Weights of a small GPT-style language model, trained from scratch on English Wikipedia.
Size: width 384, 12 heads of 32 (1 for keys and values), vocabulary 4096.
Architecture: LayerNorm before each block, rotary positions, no biases in attention or MLP, tied embeddings, attention and MLP in parallel, capped logits.
Each number is 128 + 24 x the weight over its row's rms, rounded and kept within 0 to 255. Layers, rows and columns count from 0. The size above them is the row's rms in percent of the matrix's.

# layer 12 MLP down, 384x1536, rms 0.193, rows 363-383, columns 1216-1279
size [101  98  99  99  98  97  98 102  97 101  97 103  99 102  97  97  93 100  99  99 100]
[[146 165 123 111 124 133 119  94  91 140 165 126 114 133  94  96 158 140 102 113  87 153  90 133 126 153  84 141 140 101 123 183 147 115 103 123  72 129 123 118 105 129 100  89 132 118  87 128 133 133 104 149 108 118 109  88 113  86 140 129 145 125 158 145]
 [126  89 187  91 160  91 154  96 152 148 116 113 118 175 126 133 126 111 130 111 133  98 108  97 129 144 138 160 110 120  93 125 136 126 141  97  95 111 155 135 159 140 116 132 136 109 126 117 129  72  98 127  78  96 103 149 136 134  94 133 103 112 165 120]
 [152 120 155 121 124 169 142 111 141 133 146 116 104 141 165 136 192 120 123  90 155  93  72 117 117 115  70 124 140 183 143 130 162 126 134 128 174 143 144  96 121 124 114 132 131 111 138 118 115 142 166 182 160 103  79 117 135 134 100 143 119 168 155 126]
 [160 118 117 158 139  97 141 194 165 132 147 139 109 129 142 152 117 108 137 112 116 109 114 100 103 146 142 146 122  98 117  88 138 132  85  97 104 128 100 121 137 134  58 139 140  85 109 173 165 114 115 127 125  95 127 157 154 180 150 102 109 106 108 130]
 [120  98 148 155 124  89 109  90 126 136 129 125 148 142 125 166 124 123 109 109 114 109 150 103 113 124 152 102 121 145 145 135 172 110  98 129 166 151 155 104 139 158 192 161 105 123 158 153 115 137 119 129 123 139  70 138  97 145 153 124 145 159 111 133]
 [123 134 135 164 123 127 142 114 115 111 105 151 153 130 187 202  65 136 141 124 136  95 111  87 123  85  97 101 145 111 174 126  85 136 115 141 120  84 132 124 155 154 113 155 124 111 154 135  92 134 194 146 152  82 125 101 149 134 130 130 141 115  95 149]
 [104 100 145  90 115 134 152  85 148  71 160  96  93 114  98 125 138 147 124  84 128 150 160 124 156  96 117 142 106 117 137 115 103  73 139 153 108 130 119 108 121 151 104 129 105 111 150 122 156 150 104 110 162  89 113 111 162 131 100 126 117 160 131 135]
 [ 79 142 164 123 158  92 171 141  82 125 134 120 125 102 122 170 132 106 103 116  87 129 188 128 154 157 141 129 160 126 112 115 132 118 127 137 157 125 153 111 100 138 138 178 172 117 114 138 140 134 108 110 111 113 130 149 115 131 152 146 135  88  99 102]
 [101 156 135 131 139 103 124 113  78 166 143  69  87 149 131 142 112 163 109 163 141 102 139 113 158 152 108 122 122  97 132  89 105 137 129 111 125 151 144 135 138 121 127  94 124 146 163 117 143 106  79 105  97 141  89 116 108 121  95 125 117 147 142 174]
 [179 128 136 124 159 112 101 118  76 147 112 106 125 109  84 142 164  87  85 160 118 118 119  98 186 116 111 158 125 108 100 106  99 111 110 183 121 132  84 122 111 113  68 105 146 111 155 114 109 114 118 120 147 100 124 152 141 158 123  99 126 123 133 100]
 [133 103 144 162 138 105 145  98  89 121 116 141 136 121 117 151 146 148 133 103 129 119 154 102 152 146 129  75 176 126 149 109 166 133 116 117 151 108 121 143 136 123 129 136 153 124 140 114 118 134 153  76 115 126 117 120 133  83 129 134 100  87 137 100]
 [130 150  77 142 117 135 152 154 125 107  95 139 114 135 127 159 142 130 122 123 123 137  92 104 118 148  99 120  96 139 143 124 120 126 123 141  83 127 144 137 102 139 145 141 168 130 162 109 115 149 154  95  71 166 148 118 151 111 129  86 132 128 126 120]
 [123 124 134 137  88 138 132 111 143 107 141 115 110 103 145  97 182 107 135 115  90 153 146  82 152 168 103 100 124  93 166 132 128 135 142 115 111 125 145 143 144 102 143 127 107 117 140 168 149 111 113  81 159 102 129 137 112 143 115 127 161 130 115 104]
 [133 132 136 154 145 104 110 129 102 133 158 104  99 134 128 150 157 151 125 130 109 119 130 112 142 151 172 104 111 101 122 123 152 110 105 178 139 182 115 147 123 142 197 116 133  96 161 152  87 139 125 127 117 139 147 110 127 171 142 102 148 159 103 143]
 [115 121 125 140 118  99 146 150 127 132 122 162 103 128 180 135 143 141 164 137 130 184 173 166 134 148 139 164 159  93 123 108 100 127 128  96 134 131 144 108 108 125 137 127 169  89 171  88 114 127  98 138 144 144  89 135 128  90 122 107 139 136 151 126]
 [106 147 104 122 129  98 130 176 106 128 121  89 136 143 133 141 121 131 106  91 126  97  89 129  70 135 117 112 151 135 108 167  98 102 137 176 127 155 110 122 113 169 123 142 124 116 145 159  89 130 136  72  89 162 160 134 106 139 112 122 149 115  72 137]
 [ 90 142 110 165 119 159 124 126 164 156  93 140 102 179 128 147 142 130 150 137 103 133 116 117 134 183  85  99 160 173 120 105  59 126 143 115 149  89 147 160 122 141  99 104 147 143  86 123 146 123  87 147 148 140 161 129 130  98  90 163 113 107 110 126]
 [123  77 161 111  91 159 121 110 159 113 148 132 136 135 124 139 136  92 133  99 121 129 125 147 132 113 132 156 157 120 118 102  90  90 114 120 152 126 121 124 154 149 147 111 148 106  94  93 136 176 105 135 124  65 136 117  84 129 102 102 113 112 119 161]
 [135 117 148 137 117 127 149 147 139 130 106 157 107 123 166 131 190  87 126 156 142 100 157 107 105  79 113 117 153 157 138 158 150  85 111 121 123 129  83 159 118 149 153 110 152 138  78 103 115 118 158 104 132 120 114 119 144  97 130 124 113 105 146  98]
 [126 148 109 119 108 146 123  96 130 124 102 126 150 140 128 146 103 115 155  91 130 111 147 141 144  92 102 103 146 121 142  76 116 137 111 125 141 169 124 110 131 129 141 121 143 111 154 154 170 129 147  99 157 154 132 133 125 125 141 117 110 109 138 145]
 [ 84  95 131 120 139 115 135 155 159 121 128 158 104 150 115 135 128 130 129 109  99 134 128 141 149 120 140  97 118 202 133 172 110 147 145 114 114 143 115 128 111  74 111 150 141 117 136 141 121 115 133 126 147 133 150 132 150 149 160 119  65 133 107 139]]